config.toml
num_hidden_layers = 8
hidden_size = 576
num_attention_heads = 9
num_key_value_heads = 9
head_dim = 64
intermediate_size = 2880
vocab_size = 8192
hidden_act = "gelu"
norm = "layernorm"
norm_place = "pre"
norm_eps = 1e-05
positions = "learned"
qk_norm = false
attn_scale = 0.125
bias = "none"
tie_word_embeddings = true
parallel_block = false
init = "trunc"
init_std_qkv = 0.017
init_std_o = 0.00425
init_std_up = 0.017
init_std_down = 0.00425
optimizer = "muon_variant"
learning_rate = 0.00926
lr_mult_qkv = 0.4
lr_mult_o = 1.5
lr_mult_down = 2.0
beta1 = 0.93
lr_head = 0.00402
warmup_steps = 200
schedule = "wsd"
decay_fraction = 0.589
decay_shape = "linear"
final_lr_fraction = 0.0
batch_tokens = [32768, 65536, 98304]
max_seq_len = 1024
doc_mask = true
train_tokens = 582900000
max_steps = 9405
dataset = "wikipedia_en"
Each number is 500 + 25 x the weight over its row's rms, rounded and kept within 0 to 999. Layers, rows and columns count from 0. Numbers have three digits each. The size before them is the row's rms in percent of the matrix's.

# q: layer 4 attention query, 576x576, rms 0.0483, rows 400-431, columns 192-287
# k: layer 4 attention key, 576x576, rms 0.0459, rows 400-431, columns 192-287
q400 090:520494506495509455524497493477519507480517553524555496473520466518519506535526545468470504498472488494478468520496487490502552517515487535503523472490539538473488534499478539464487451472467495508498471503476467500533496482508533504510496466463511467514449482488508502514452505496512478516
k400 097:481513513492518467472503476502546494506540518516514469473496492490523489509506562484520480518468501465488486519475514441417524516494483494483510500509496517502499522492455479504510446488466491481525509506489512536465476451551546520515504478522495528519453507514540493507507469487548477478
q401 089:503510471508509486499551506495512536476508487503481494518514468458484501497521481488530502494519460496477494498536485524529499502489502523493497419464466531459454507494509503491507514534532477543489538489519509529474476527502492482460455508475455479545522529529475504534464479475502513524
k401 094:569516490503520516563477458471525501480494506507476504540515497470469514487503457488568486481467502513477531508538465533525541519488479464478521493488519529495473535457476492530512491493474492528486498493516490499436472461509507488496489502507499503549468502531478544487496526516441474519
q402 091:503495471504486483487494508487537513493474515458510471514547473479478517542479484546501470554473514491497498484513438502528499474484483511489498477524513492492462492511524497490522476489485514493492515518458467498483493543505490533497556505486505491477486541494531467483532534529513552475
k402 097:526508497477459514509508477532522490494559453492515488566531463460532548550497473502463529490511503490479518511480485522520520492535508495513553523486493488486486485463490527479538470501465454448519479505504462497490522471491487495514560506534471462473459497541499470484501512518496539530
q403 091:502483535485531507492535502479518543494530510530437494480483529530450478468490528500531521508476484530509463503543460507479512517461501490496478497507479514473487497494481495514486488450529475503508467502486499511508470490516477548519564496492473483496518487480450488503500458460496511512
k403 100:481456529558532507491510481513507532522468516520504494489522517478490488448513475464470466469473489446450473526529479497489522504484505475535502541535504494511521560528425509502506518475472523505498486518491546486451477482534491480497492477507475531473494500508483505502502500504519521511
q404 089:472447516491548484473510509492502509443519513448512507446499456498505494519536471476556534465521510519469505458494544574499538516506515506470472548490500480506480505491485484475505482495477517505499502460550468503519502542511493529500475485532513479536521474474511497463509487458528474455
k404 095:497509508505527486439471496487515521481481475504512470486479469473458478510454488527485516520499571504539504511483553490466529507483509517488496530498516463530494500531513508475468498504506538510504518478496479526489511526485512486507501496531489475492536457551541500501505476486529463480
q405 090:522491510520469491518482492545503491499419506516470476526544538490535515478468512526466518501482496512501513522526484502449517529483502483495532533490554499537512482535524521496447521506451493512554463508546476514536521518517502556491434496527503480471496500496556484481487517507500534475
k405 087:460476513489495505472539537549510468479497501500507538500508520469488498481479510559525489509514497496513491527486483471479486501489511471474518513521489497520500478498468501475501475428478522530491499463483512485550462486479523514508524542539497510456462479514468497481496499539485547481
q406 091:464484489503499497502535478497534524479501462460485454499505455517482491549473499461535517488517483459533490517495511566503481540512467495493508465543503529517478480450453481520518507497460486481521505486524477475485512515503481449487479497527558522539508517507469503512483462470501463463
k406 094:512509509511526509541562526510512506496500486500492485498519490526466473487483499487484474531486484521523492498475497542515510541466454473569541510510485483511500501451471478484511543500464516541495517510452482455498538540495497501488471525522470473512507520501446500534481502442514501452
q407 089:528511454477482516497515523516496546446532480464551473472520490460495484542511573510538520521531477498535500519487460477461512504518481506510465512503500521499515476524487527511515500498515543532525521461490494524503510528535490458473465468458445536477503507503539493501512452486523471493
k407 093:503499478497476454470481525447507546482481479481518482481464524502459521501464493516500512520465507545552498522489493512462516493505483502571497509528515509533501514508488529501467486526484526493484485509516483500509512503570497515474495521475519516503523541528478464511489472521470560487
q408 091:488521581498519526513526473527486488514452533462520472515539508523484494467466495514508534492505526475517491514470460477506416488513548508485487495470479507514490502500527521503448489529480485480536486524510523442557518488526486513524490513512506495522491532492499550471513509473518519492
k408 097:501516486474531513530484464455517501538476495562474481467529507487485479490456537516531487481466494525482526518473484517532486509523504526510508542452532467472498523480515489471500486538498544486499524475475541474499521498502468463479486488511509464486496517485537537492521483496526469486
q409 088:503486470535547485516524476475524530465455522507520495516533442486499468510522546509505468496489533514500541547516498521504527512507463484457491521495534537524485521505520483493465526477480512500487498480507488482520522483445513495516486509519516510513512496561512479501483497548518533500
k409 096:490446450532568505561509525464501484502520515508515533455524489510498489529541523490571462479527472499505500493467472509542501449505518536465529524524503523498506474526486525482492490487519492535458517501525548543544507484511494483514542491482481526505440504545475485490508486508553508477
q410 091:547445522547514496526476489506501509504535486514528482496474468514502492509506526507478502478562505515546504496491565488470533521528513533541484489488534448503479462483556504511531472509472508512509470465499501473534483542519527512483509504533527520507526523491499460511474458520549506455
k410 098:529520497523461466517507546533517521512498482503478511478499502511480507526469474484521473473577483499527542484541511475506519503442534471512474479489497513492483486541493535512507516581521474498513518478447490518542500451506498519509509489544501499484529528508508480531507531483496490510
q411 091:507477491483476505446526487478513487528486493520531494486499541509476511549488535410506515521522465507522560536520472501537518512478503471487500498511543474526493483461458485487467463504480535529487500509464486518470509498480495488478483524486464488518534472493522521494509496509521480497
k411 097:548507542510485513476511471518490487482493486496518480450457536474470531516494449514494508564509512483549515475515500508509514457462495498508479486540497542489493487521499495518487501498487459497534479474480478493535491465508518534496498573505479518450459450512513529519503488506511549475
q412 093:444503480502451472499531475520490503518511540576528500490518510461501518537509503490479524489529501521519524481538477489519426522488528488485516553528502539494506490531464513523487505527461486529523482558523514539519489466508502538513495487468524493507513514468504476536536489533479484519
k412 095:499533507419533469468481470545506497521477507506516479516511520487524573515509505482524516503478483506528548442516525494499485482498546481480443515526473509503481540511470475449495493494498458499487536505492529497513489444514475519543527472454500469526528542467498504446532485460465511516
q413 093:505535510505507453530496471471537495460495512533518497525550468489483517471495471527517522489513478542472511512466524481497533486463467495518507547479508496538527524459484477493506508535515485505461473498458490447487456514472516503506504507491545542489533504509539503497492469492512477511
k413 098:533539495530521465501568475478519511487508471532512497517528473509491488519514520490525504485545504531454490507479467463493489470468537521560476491489474529480497529479502532506532506520514505500467459513544474473552505511486470521566514539458523522512498515469508472489526505523501504482
q414 089:511499531489477499522484523501479481510487497534548478462456462487485544469516462472494498510486447489512494505427489513515494517508426533517488509511490538475495485501481514490512504492501491540480527528485477517534512481478513501472479514478523503492444496500454452530464509511516478504
k414 097:482510439455533499502477503521477477530496554493514476513523506502485500479461504509526468525490480502491493510524499503498519505482455472459480494483498481461532503518496525433473473488516487506488477533519519489526503489482472533483479525512490502534472516514517466481498560484525464494
q415 089:506487473527530472509486490481473500460514498491472427526533493531544523493527525495499511513491510473460460466499471517491522525512476463504515502497519507520521494548530520491491537498523514475458447467511480522511529518482533475511480451462495472513477486512543499473516522504503562519
k415 094:478488522514501522543434496473502498449547532491455480482516473472529471477470506511484485523549522508492527479516495497487538478541449490532488526528528485497495497506490497436492552487483525501513455478493481518513514537492500449521502457542489488513481498536472527450511542534509507510
q416 091:524464547496529532473487473517520474504462489498515494460500473499450505512530457518487557527518518499546468473506481481474531525499516501465524538509517500544506481506497542476499498459512439507464516528483502477463525521537471524519507471517510459493456521519524555488452549535508504467
k416 101:514474475489532520483464508531430472479523500472542472513468500503475483502513469482507538528492497454532463492472526513465518469542516510513500513508530520512467510520483507534490495457503477486474486503506492458503486482523505459482523466488493477487500533484454510501510484522534556461
q417 096:504490507491512487487532517472516527481489494508505467523535482498496453495481473520506550479507523500497467516441482491555498507511484501479480508487504509481480520500498492512472472485471497504499574511500492520501498555451559495527481510504498474544557467531508481489489493493510512515
k417 105:495500472502500463501497520498524530522532544497493509522514481510510506498486501531503485543475506497496500520469520474520450504490508501463524475448501560458484515528482450512448512490513494503488530517473522490494463467472541522472513490522495510493516499538517507489490509548524550486
q418 090:515543537519503506487520461496519526528530494463455518490517509533519527520504525525496535526503505539535496477510518513497455575493514459521488502430498483529459501506534467489478436514501502467497468474478519515471536495502503508513496473480504544533515517488495479500527512493468476496
k418 094:512529523489485505451460485493495542466483531476533520476532515502488486513492471525524533511501510496513469528475536520529528542471496509516495493488449496504491512521545536484515533510513475512477442491475475530486529517484461497513483483493497516496528549501517495491481505495546511520
q419 090:500469471547456508531505533507505528482520502460482503466505546498475465479501511495494521518529537499548502490505515454506496513485473495489503499477501522490526530490520484500482504492446499469533522469529526521542511506534538535479506508492492475520500506456485528491521538520500493496
k419 095:468510456479500525506510513516509500495468486473528475511488497498524507496491492495516527525525488467533498488532490497492492504508527502502516522493479528508454487515530501504518536490480494513485543467440497499500540502520514498466539532520513486459499471508455515503497471507537544497
q420 092:503460494487485539516480454493492545504514484456496492521478495506500518490449532505499506508453480526515479464515495491484464519481471460480549541516490462544476487510470501507515476478534508462502535468524499526487507501515486493471517485443528494464468495540500521468495465475502477449
k420 099:517482495531446500517521472488535520475488491466480517494475503498503486508466463531483545509523495506479472449505462517503454500486516487505498451468522541496480524494442504491540492507519451416492504490519492511539494472490518513569487462499512481450478468512474486449508495508465547490
q421 090:502460501524507509477493498489506518482485560475497512528519496500492465455519509534477507492501516473492498533511472549496500527513490493505480467504505502509522503508481480477520504485550520547485518484516523504542532516533522508445487476506471467488518520536482536490491517482504517522
k421 098:512447524482542504532522469499500529499467539523460535550484490486476457522503469516513539490459510481508521496509481502487492556507496499489499466508510486532490516508466498523499531456537491520459520500486520467496541511553551484498521468534497491503514511527481517539489495487524463464
q422 091:462499532520522460490498497527470499494482489513517494550457494487503535506541507499527494511468522501504484504496485527521517565481492518489488535493546507517487521561496514524471506537490532540536454510481518474438465482486480540537508533488481500536480527518473487489478480511479489439
k422 096:486483493480477459478506472500499538508502495540549436476479463492461498504484510447492469497512496504490479468499475550504554522514512503515506484507492483469512496500500516534483486502475526508463521451522503519442498512463463564475535478530507491508498490561508466522513497511537524482
q423 090:516485509494521514499492458497506504487526527469491500492479468509462469500473522481524527501458487477467522560507475504527494508520453511490481484501494452477519478443509511519446471508547548504507520527512494504522521517528488492507508493462437557523509480496495545465518479519496481512
k423 092:515486473507498497506489523475496502487518494502489483443504543515487500518450481537499524496494524483475536538507493498557508528460469513526482492526518491533475506568503505506505454506502555522495512556469518525479500487502515503513496522494525483497537487527488490489505503449516526515
q424 093:503499497527508489454498478541471507504528487505483472474522511512467486465493480502488460485484509493475512486498504474482511517517466511453527471508575482506532486482474504482518517475490492527526522493512509560521483474500480501506482511467554497484501529505480502456545475500504550477
k424 095:489498474474508494483495503463518528523513544490429489481514483493488459508442514489480503484512484504435475491487468453511510480496467486477480542480561516501497514482515492479488480512488468493523514526512497504531531474487470511481528546510540475498499518512491521474542477487498488524
q425 093:501488507523487462462490486509474535462471505522525551495538502481455515455470502474493480504492513525465484529513488534497497506491508509494507505511457485477535527503515499515493502487496538513466517538453481519540506566469500463547519469546493511496481470513480476546516493461512480518
k425 097:504490518513538455521448508452460509507477533470506474499538529514538501504488550466477457520479493487461478556449514492532509495537475534475484536503495486484517476513521475471479501539527480505507523531458518504497532520483515509518476472483497495539497522508473547523483494515538494551
q426 089:494482520497558516507491510557522518495528527449510509500523499527477487524502476506533527510507499478507499535468463496493481511512517526461489527534532524537486473500478533504523504477559464524507520504493550483502499525495482496430492474482516511439511476487453496509527551525530540481
k426 098:492509463500564488518457503475489529473501520488524478518440477540525508498529475462485486500512513529491500484508479525481509505540471510477467446479492504512499465502495506511499502489473500492499517519482496477488501525502496451451543486491493507516509508507507532536524505501498556491
q427 089:509483546500470485471538513487536464467519519491501503456494471438522486495500469517564500477536516453560497482515457507495497437489494496509518488484503539515496528506460532542474508503519500488526503535541491510479498545570489477511469513487513479518475480461500542516474502503500465508
k427 099:538482535540458505539528498529532460460508504440534463485501488477450521476484461507510530519535523493509491484483506498461494501504498481495501471478544545569512515522456521543519509477512515472523561503549469480448496513499530506486465501485467494487456473441468529486480482460499486482
q428 089:504519527499534499508495494511466514461495549451498493516487494495548511493521492534500510506513459539528448484495499505490551541499547540493519526483507508507494469519471526508528482528531481517480494490514531469506525497509517507470462512464496478482485594503505460546449490479495470515
k428 095:516500486463480475509459488514479492507457499445495517525502483486522497495480520506533537468495475555529487556512455521527542512524511492520535528453474501499463464500491503504488483486543472504506525519491548534477522484508507506532477493494525525522468543472525443518486559501503492508
q429 087:481504476515506496506559463500514479470474513500487451549463545518493487496517472491509511533487523555507544533504488530509467515515466542487528491545480515524543476479524499487487451513518476511516500496491498539492489505489479490488524481533483497558507533481523515517496533523463476483
k429 086:491517517433516466523496512516544480458496530507464525451529514522499482488483517512462507549488526494516480518489435510519478478497469509524530496505449467492524489504514535517485500490495475514548467500484528493478470477482482519505545485495511498569449505433481512547504512490501516486
q430 087:496525488507495516505484510483485530553495471526459486507479467430478542504487525488512477473476485477489496507489474468515590527514493458504485518468474503524476484487522493519521493456462498524483538459476499490488466535532469500468522517514461506519485529500515484525438509477525493507
k430 094:503457548521527469527499479450468487470475457514505504491524503495544512497522472470498497520509516473504520490519431476543456529514538499538498489487498473505487445490502550518493522524500491534496521516507500546485487475532490457500537508479493525524483541454498558471505505528517528531
q431 091:490491469490472507461469515513484525474471539553462495488487510517489463499536529448486531483533482520488470516513533520511494538507513500497475528533520524514505486502464519494505502507506495547493454502480536487498522505507504475525499554489454507521535479513488519500530470485461472456
k431 096:491517509502541498495521472490482457493498499508475511467436501506494508496485529486467522528486523515529513495487518489465499504506504553465478458531508566510521504555464526471486484479465514510503441493454496451480514469504544462518501540460499493551512562520454497495488469502491519510